From a checkpoint of a small transformer trained on Wikipedia.
Architecture: LayerNorm before each block, learned positions, biases, tied embeddings.
Each number is 128 + 24 x the weight over its row's rms, rounded and kept within 0 to 255. Layers, rows and columns count from 0. The size above them is the row's rms in percent of the matrix's.

# layer 9 attention output (transposed), 320x320, rms 0.0742, rows 259-268, columns 160-319
size [ 91  97  94  99  92 100  94  92  96  96]
[[134 134 104 115 138 172  98  92 116 177 132 156 135 133 162 160 138 133 124 112 114 175 153 159 128 122 158 134 142 108 110 118 158 129 128 112 184 116 137 131 109 160 152  86 140 120 134 100 122 141  83  73 138 119 121 128 135 155 108 130 104 108  72 125 152 155 146 131  79  83 122 114 108 129 119 147 121 103 103 138  93 134 145 111 143  91 101  87 143 130  76 127 168 163  68 117  98 154 145 120 124 130 118  97 140 153 117 137 136 119 123 145 112 112 111 108 102 161 119  92 150 108 105 147  79 101 114 162 153  86 111 125 144  96 158 162 107 138  93 107 117 171  72 118 131 193 136 130 147 137 134 147 146 147 132 132 107 134 109  76]
 [108 150  94 112 154 166 126 129 131 170 164 127 114  90 139 150 133 158 133  99 103 140 124 169 113 134 129  94 134 146 159 152 122 144 168 142 106 128 153 121 116 137 129 145 146 116 111 120 100 147 139 109 168 159 132  94 163 129 193 151 128 110 116 127  99 139 142 163 131 126 135 131 143 107 111 131 118 168  79 174 129  89 114 121 139 111 144 111  93 125  52  98 152 146 144  99 160 152 131 124 140 146 164  85 114 150 130 111  88 137 147 110 130 147  96  95 138 131 116 126 123 172 108 122 120 117 122 143 106 134 105 154 106 139  86 124 132 156 120 129 174  88 105 167 117 133  90 164  78 117 118 160 162 140 179 107  68 132 143 173]
 [ 86 111 131 154 135 122 141 147 177 139 102 159 116 143 117 137 151 183 132 102 144 151  72 104 100 141 130 116 108 156 119 110 159 150 162 120  94 117 102 103 128 158 122 111 105 123  83 143 113 139 129 153 129 164  73 121 118 156 129 128 129 152 128 172  94 168 144 107 116 125  74 141 143 161 179 121 140 127 154 112 115 128 111 128 108 159 135 178 115 128 111 137 132 123 152  77  99  88 143 174  97 159 116 127 114 111 114 113 121 106 157 120 133 122 108  82 161 126 119 137  89 113 109 126 134 120 138 149 122 137 142 159 112 105 121 157 110 152  85 181 157 145 149 112 141 153 142 125 169 127 125 101 139 133 152 150 143 154 126 114]
 [108 108  96 109 106 143 101 122 155 143 112 146 142 126 193 122 111 109 104 135  96 102  92 179 153 156 118 138 127 141 148 156 123 123 127 150  93 110 132 109 121 133 185 102 129  85 155 128 117 143 131 125 152 129 178 139 115 170 168 133 159 137 116  77 101 134 150 129 190 108  84 133 128 154  94 132 115 158 127 116 125 146 118 128 169  87 118 137 132  78 116 155 118 108 130 116 147 111 119 158 121 134 113 148 174 124 115 120 104 166 105 122 111 119 164 160 131 104  93 126 123 160 111 101 167 126 121 143 179  95 136  93 116 168 121 133 116 153 129 107 139 136 101 126 143 161 113 186 121 125 150 118 135 132 169 153 106 158 145  91]
 [132 123 118 127 151 154 158 143 138 132 116 104 151 132  86 114  79  99 157 125 139 157 157 120 102 160 155 102 137 106 157 127 118 138 100  98 121  89  79 137 125 128 154  87 109 102 121 119 130 121 169 119 132 155 133 129 180 125 135 112 155 130 138 140 144 146 142 154 214 131 146  94 139 133 122 125 123 114  71  88 161 130 139  82 143  95 118  87 140 146 149 150 143 136 107 131 128 125 191 142 139 166 116 147 141 128 130 122 125 140 112 180 125 147  81 140 170 108 113 145 150 115 139 121 106 155 147 142 110 139 132  97 134 119 137 150 152 113 107 124 105 119 143 168 129 125 135 130 141 174 120 129 100 106 151 119 144 149 115 107]
 [107  96 146  79 106  87 171 147 107 116  79 109 121 152 154 143 125 157 129  90 173  89 111 114 129 116 134 149 126 119 122  95 100 138 109 125  83 143 115 157 119 100 138 169 106 134 131 134 126 116 100 143 147 126 131 102  90 116 141 142 122 118 146 127 129  56 125 159 154 114 135  74 151 154 136 142 122 142 173 144 152 118  88 100 139 139  81 139 139 139  95 145 138 171 137 107 130 175 143 127 121 118 129 184 127  98  91 176 108 103 135 110 135 125  76 171 133 133 129 128 123 147 127  81 153 120 125 124 165 142 115 114 124 122 142 123 157 113 145 152 132  83 111 151 125 132 112 105 115 147 142  96 119 128 127 129 136 131 102 142]
 [ 95 172  99 114 128  98 113 115 111 112 156 138 131 131 146 139 140 144  95 155 128 156  94 133  95  92  82 107 155  91 129 128 146 136 114 136  70 100 105 147 171 121 114 155 170 117  97 117 122 152 158 113 120 146  84 171 128 155 105 123  76  92 102 152 132 133 124 167 113 143 139 135 146 138 114 124  91 127 155 129  86  55 134 157 173 128 108 126 151 139 157 160 151 136 103 125 120 124 126 117 122 130 127 139 193  91 138 151 145 151 107 152 135  81 107 103 139 150 134 119 139 128 134 168 125 144 137 129 119 117 169  96 109 161  92 128 126 170 114 118  95 113 125 153 111 164 131 107  82 168 125  94 136 112 128 127 142  95 138 134]
 [ 96 127 112 113 144 110 146 144 167 105 148 109 140 149 142 114 119  78 108 134 140 150 162 118 159 124 115 113 149 134  91 122 132 135 152 104 129 135 163 130 135 124 130 128 112 140 108 125 130 140 164 107 165 141 147 169 137 137 123 145 119 154 118 112 121 125 101 131 128  96 140 164 153  81  92 127 143 111 111  89 109 113  90 120 100 122 177  97 103 177  89  97 125  93 127 141 140 111 127 117 112 115 134 138 151  89 131 133  81 144 138 138 171  79 155 173 164 114 129  78 116 113 157 166 152 156 127 138 113 116 106 128 121 123 108 129 128  63 141 133 115 139 123  85 150 133 160 115 155 145 148 117 115  96 122 131 133 137 143 124]
 [108 134 139  78 155 162 103 138 173 102 127 113 201  95 128 160 144 146 105 147 120 170  88 114 115 141 125 100 129  96  83 135 119  75 101 128 109 151 101 173 138 116 135 128 106 134 105 107 134 148 129 106 117 153 109 118 132 138 132 128 154 124 138 128 126 110 128 117 160 101 163 144 117 110 115 158 144 139 120 162 105  87 134 127  99 130 130 158 139 149 137  97 119 137 148 136 116 117 146 111 197 147 177 133 147 132 105 121 124  96 123 123 138 140  86 127  73 115 123 124 130 143 138 100 121 120 120 116 165 123 196 155 173 127  86 106  78 158 142 164 111 106  95 166 125 150 106 138 117 105 143 164 125 129 130 135 126 114 102 144]
 [ 88  97 119 112 176 146 154 117 105 165 109 118 166 129  71 153 130 113 125 125 134 133 143 104 150 147 115 117 124  94 123 143 103 131 134 180 113 124 145 130 121 115  82 118 107 161 122 160 125 108 173 146 129 105 164 145 105 125 140 115 121 106 127 133 127 124  83 143 166 154 132  94  95 141 128 131 143 138 133 150 149  96 125  98 122 130 112 133 145 175 150 164 129 102 113 143 136 144 103 117 121 143 152 132 162 110 123 109 176 169 148  87 154  83 135 122 147 123 143 124 128 109 134  95 117 154 166 155  83 105 133 124 154 137 104 135 100 106 151 138 133 115 110 127 145 127 123 144 141 124  96 132 105 169  98 119 202 120 131 106]]
# layer 9 attention value, 320x320, rms 0.07, rows 260-269, columns 160-319
size [102  98 100  96 103  99  98  99  97 108]
[[ 87 148 137  79  67 135 116 105 121 121 166 127 178 119  95 157 144 140 120 166 151 147 120 117 123  99 145 168 134 118  94 146 101 102 120 117 104 113 131 141  96 120 136 152  96 105 139 131  62 109 113 180 129 130 160 118  67 135 138 119 148 153 144 140 116 135 117 138 123 130 117 144 103 133 123 107 100 169 137  89 125 148 135  84 146 136  96 132 134 160 158 125  89 145 109 102  98 182 100 153 129 106 118 137 135 111 119 145 176 146 138 138 163 173 108  93 102 129  99 115 108 141 139 149 121 128 147 132 152  91 125 115 116 122 106 135 119 142 135 119  96 114  95 112 127 147 126 124 151 156 170  79 154 136  95 113 109 145 154 128]
 [138 146 105 151 115 130 135 132 127 148 121 130 121 137 147 123 140 132 111 163 112 123 180 105 118 105  98 135 158 111 111 151 119 174 148 139 117  96 176 103  95 104  79 110 156 128  94 122 122  81 134 189 172 100 128 130  78 135 165 103 100 205  87 141 102  98 112 131 131 165  92 158 141 149 127 132 133 130 130 141 156 134 100 130 123 130 138 126 110 166 115 139 143 109 114 137 151 137 100 161 127 133 159 177 138 151  59 115 131 139 120 115 121 123 157 105  79 164 103 102 132  92 123 156 116 126 125 127 124 148 106 151 104 107 113 136 126 138 125 160 150  96 107 136 119  87 131 133  91 175 112 131 138 125 118 160 170  80 160  96]
 [164 153 150 143 124 134 124 140 159 106 121 140 102 116  80 156 136 122 125 122 158 103  99 158 132 136 108 156 108 110 117 136  94 100 148 128 116 145  72 154  87 144 154 156  95 138  89 139 132 143  74 148 130 118 106 113 121 175 148 134 148  99 155  73 167 108 147 155 127 174 153 141 164 122 124 123 130  97 126 104 161 134  64 121 107 155 116 176 111 126 152 155 116 120 123 132 103 189 111 108 134 123 115 162 117  94 182 115 126 168 116 121 130 143 161 107 108 147 123 121 127 161 113 138 111 121 125 120 130  95 127 151 125 128 132 167 130 121 106 130 139 130 115 108  94 124  84 126 117 178 120 105 138 111 127 120  83 147 105 133]
 [113 151 110 146 126 153 133 131 126 111 168 168 141 135  83  58  97 127  85 167 167 138 106 162 144 149 131 177 106 117  74 144 131 121 159 108 128 156 114 164 155 129 139 158 122 108 108 124 167 163  87 103 142 106 159 164 119 113  92 106 156 133 190 131 108 111 119 139 119 147 144 117 135  98 137 112 117 149 163 117 132 112 146 142 146 157 152 151 151 134 127 161 121 171 114 146 112 104  80  98 118 134 160 186 159 138 121 128 103 168 131 122 138 128 128 133  75 120 132 174 127 145 128 142  96 104 112  83 130 105 133 143 120 130 166  91  99 118 152 148  99 130 123 167 111  90 140 111 104 118 165  93 130 111 119  76 125 141 126 136]
 [135 144 134 122 105 156 115 144 117 135 112 140 118 115  86  92 130 105 117 131 118 149 147 130 100  94 131 138 117 141 134 102 128 120 121 108 174 131 148 107 151 161  94 133 103 145 126 137  91 107 182  98 123 159 132  95 127 112 146 127 153 139 129 120 142 153 159 121 125 116 118 119 142 144 145 158 134 126 121 119 137 152 151 133 160 110 155 143  94 114 111  73 180 116 154 107 104 119  89  86 141 160 175 172 121 116 124  89 111 140 139 145 135 135  94 123  87 137 116 130  87 120 130 152 139 116 166 154  96 125 151 145  93 130 150 163 123  82 145  76  95 161  90 130 108 129 185 130 148 137 172 168 112 124  80  76 118 113 163 123]
 [139 134 135 156 141 146 120 159 130 149 119 130 171 127 159 146 143 146 141 166 137 109 129 132 115 199 133 109 151 158 127 148 107 140 156 102 135 100 166 141 164 128 138 167  93 147 156 117 137 157 123 114 134  64 133 112 157 152 125 153 125 115 125 105 119  94 146  99 131  93  67 138 176 128 106 107 134 123 118 150 134  83 129  98 102 131 130 123 123 101 158 158 139  95 169 142 152 148  95 134 101  84 151 135 135 149  65 133 130 136 115 127 162 127 156 120 125  86 134 157 164 124 111 168 146 121 114 115  93 124 158 129 162 177  82 116 101 133 130 124 133 158  99 147 115 104 138 129 147 136 175 143 140 176 138 153 132 132  93 164]
 [120  94 105 137 182 129 135 135 120 129 120 140  75  98  94 144 101 117 134 108 123 140 159 119  98 127 138 148 179 104 126 200 118 163 141 153 109  80 126 123 132 107 149 120 128 152 123  94 135  90 121 105 134 140 149 118 131 103 145 122 158 142 124 147 163 124 108 130 130 144  98 110 136 100 144 137 142 122 160 152 136 131  68 119 161  88 140 131  55 152 144 107 124 142  79  79 121 122 159  96 138 112 119  94 130 129 120 100 151  70 131 179 127 150 102 122 140 133 101 123 146 134  91 132 133 145 133  85 156 116 156 149 149 115  92 187 110 160  97 145 155 148 159 124 125 143 158 119 117  94 154 151 145 165 137 124 169  96 122 152]
 [139 169 125 110 134 119  71 118 112 129 121 129 126 141  90  93 101 131 157 134 133 142 106 103 147  80 162 121 108 138 128  68 102 112 172 129 132 134 126 144 136 143 119 147 137 140 150 107 120 148 105 105 136 122 133 121 136 109 136 141 116 141 159 105  89 156 115 113 132  96 105  98 139 122 145  85 118 161 144 104 105 162 161  96 181 142 115 112 121  90 123 125 132 109 125 116 121 138 157 123 112  93 102 107 132 151 131 119 132 133 130 155 132 159 134 119 127 161 115 140 119  74 113 148 130  94 186 147 160 159 167 143 139 151 104 118 105 113 145 175 167 122 146  96 132  90 178 125 165 134 168 128 119 110  88 159 171 158 166 109]
 [149 138 105 134 126 114 131 104 120 149 126 142 119 132 151 138 116 128 125 140 108 141 144 112  99 137  93  98 121 120 138 111 122 122 164 147 114 126 129 114 128 103 124 142 164 113 101 146  85 162 159 120 110  96 193 147 102  83 161 147 160 183 104 160  88 110 141 153 133 117  76 105 148 138 111 127 132 141 149 124 128 136 139 109 122  78 127  87 124 133 177 153 138 133  87 120 145  91 168 116 156 125 113 153 111 129 127 125  93 112 130 149 102 131  76 112 118 117 133 154 136 126 135 160 171  99 138 162 144 139 119 105 101 107 154 226 123 110 142 131 130 128 132 190 132  99 152 129 117 130 105 159 128 118 129 144 149 145 176 110]
 [ 98 103 104 122 128 115 173 133 113 139 145 145 139 161  73  96 127 126 144 157  89 130 103 152 130 118 100  79  90 125 111 107  95 153 129 138  80 111 120 125  92 133 154 104  79 132 136 127 164 128  90  98 101 137 134 138 110 168 126 155 155  64  98 132 171 104 112 167 127 164 166 165 118 142 113 158 148 106 120 128 143 124 148 116 137 141 171 120 133 114  88 104 132 133 115 123 106 124 129 132 117 109 114 134 101  89 131 110  71 130 161 157 151  95 140 160 145 125 122 140 143  93 114 147 120 138 114  80 118 118 154 129 136 102 128 133 145 120 131 135 143 120  72 116 138 124 144 125 114  96  89 141 102 155  86 141 141 123 140 160]]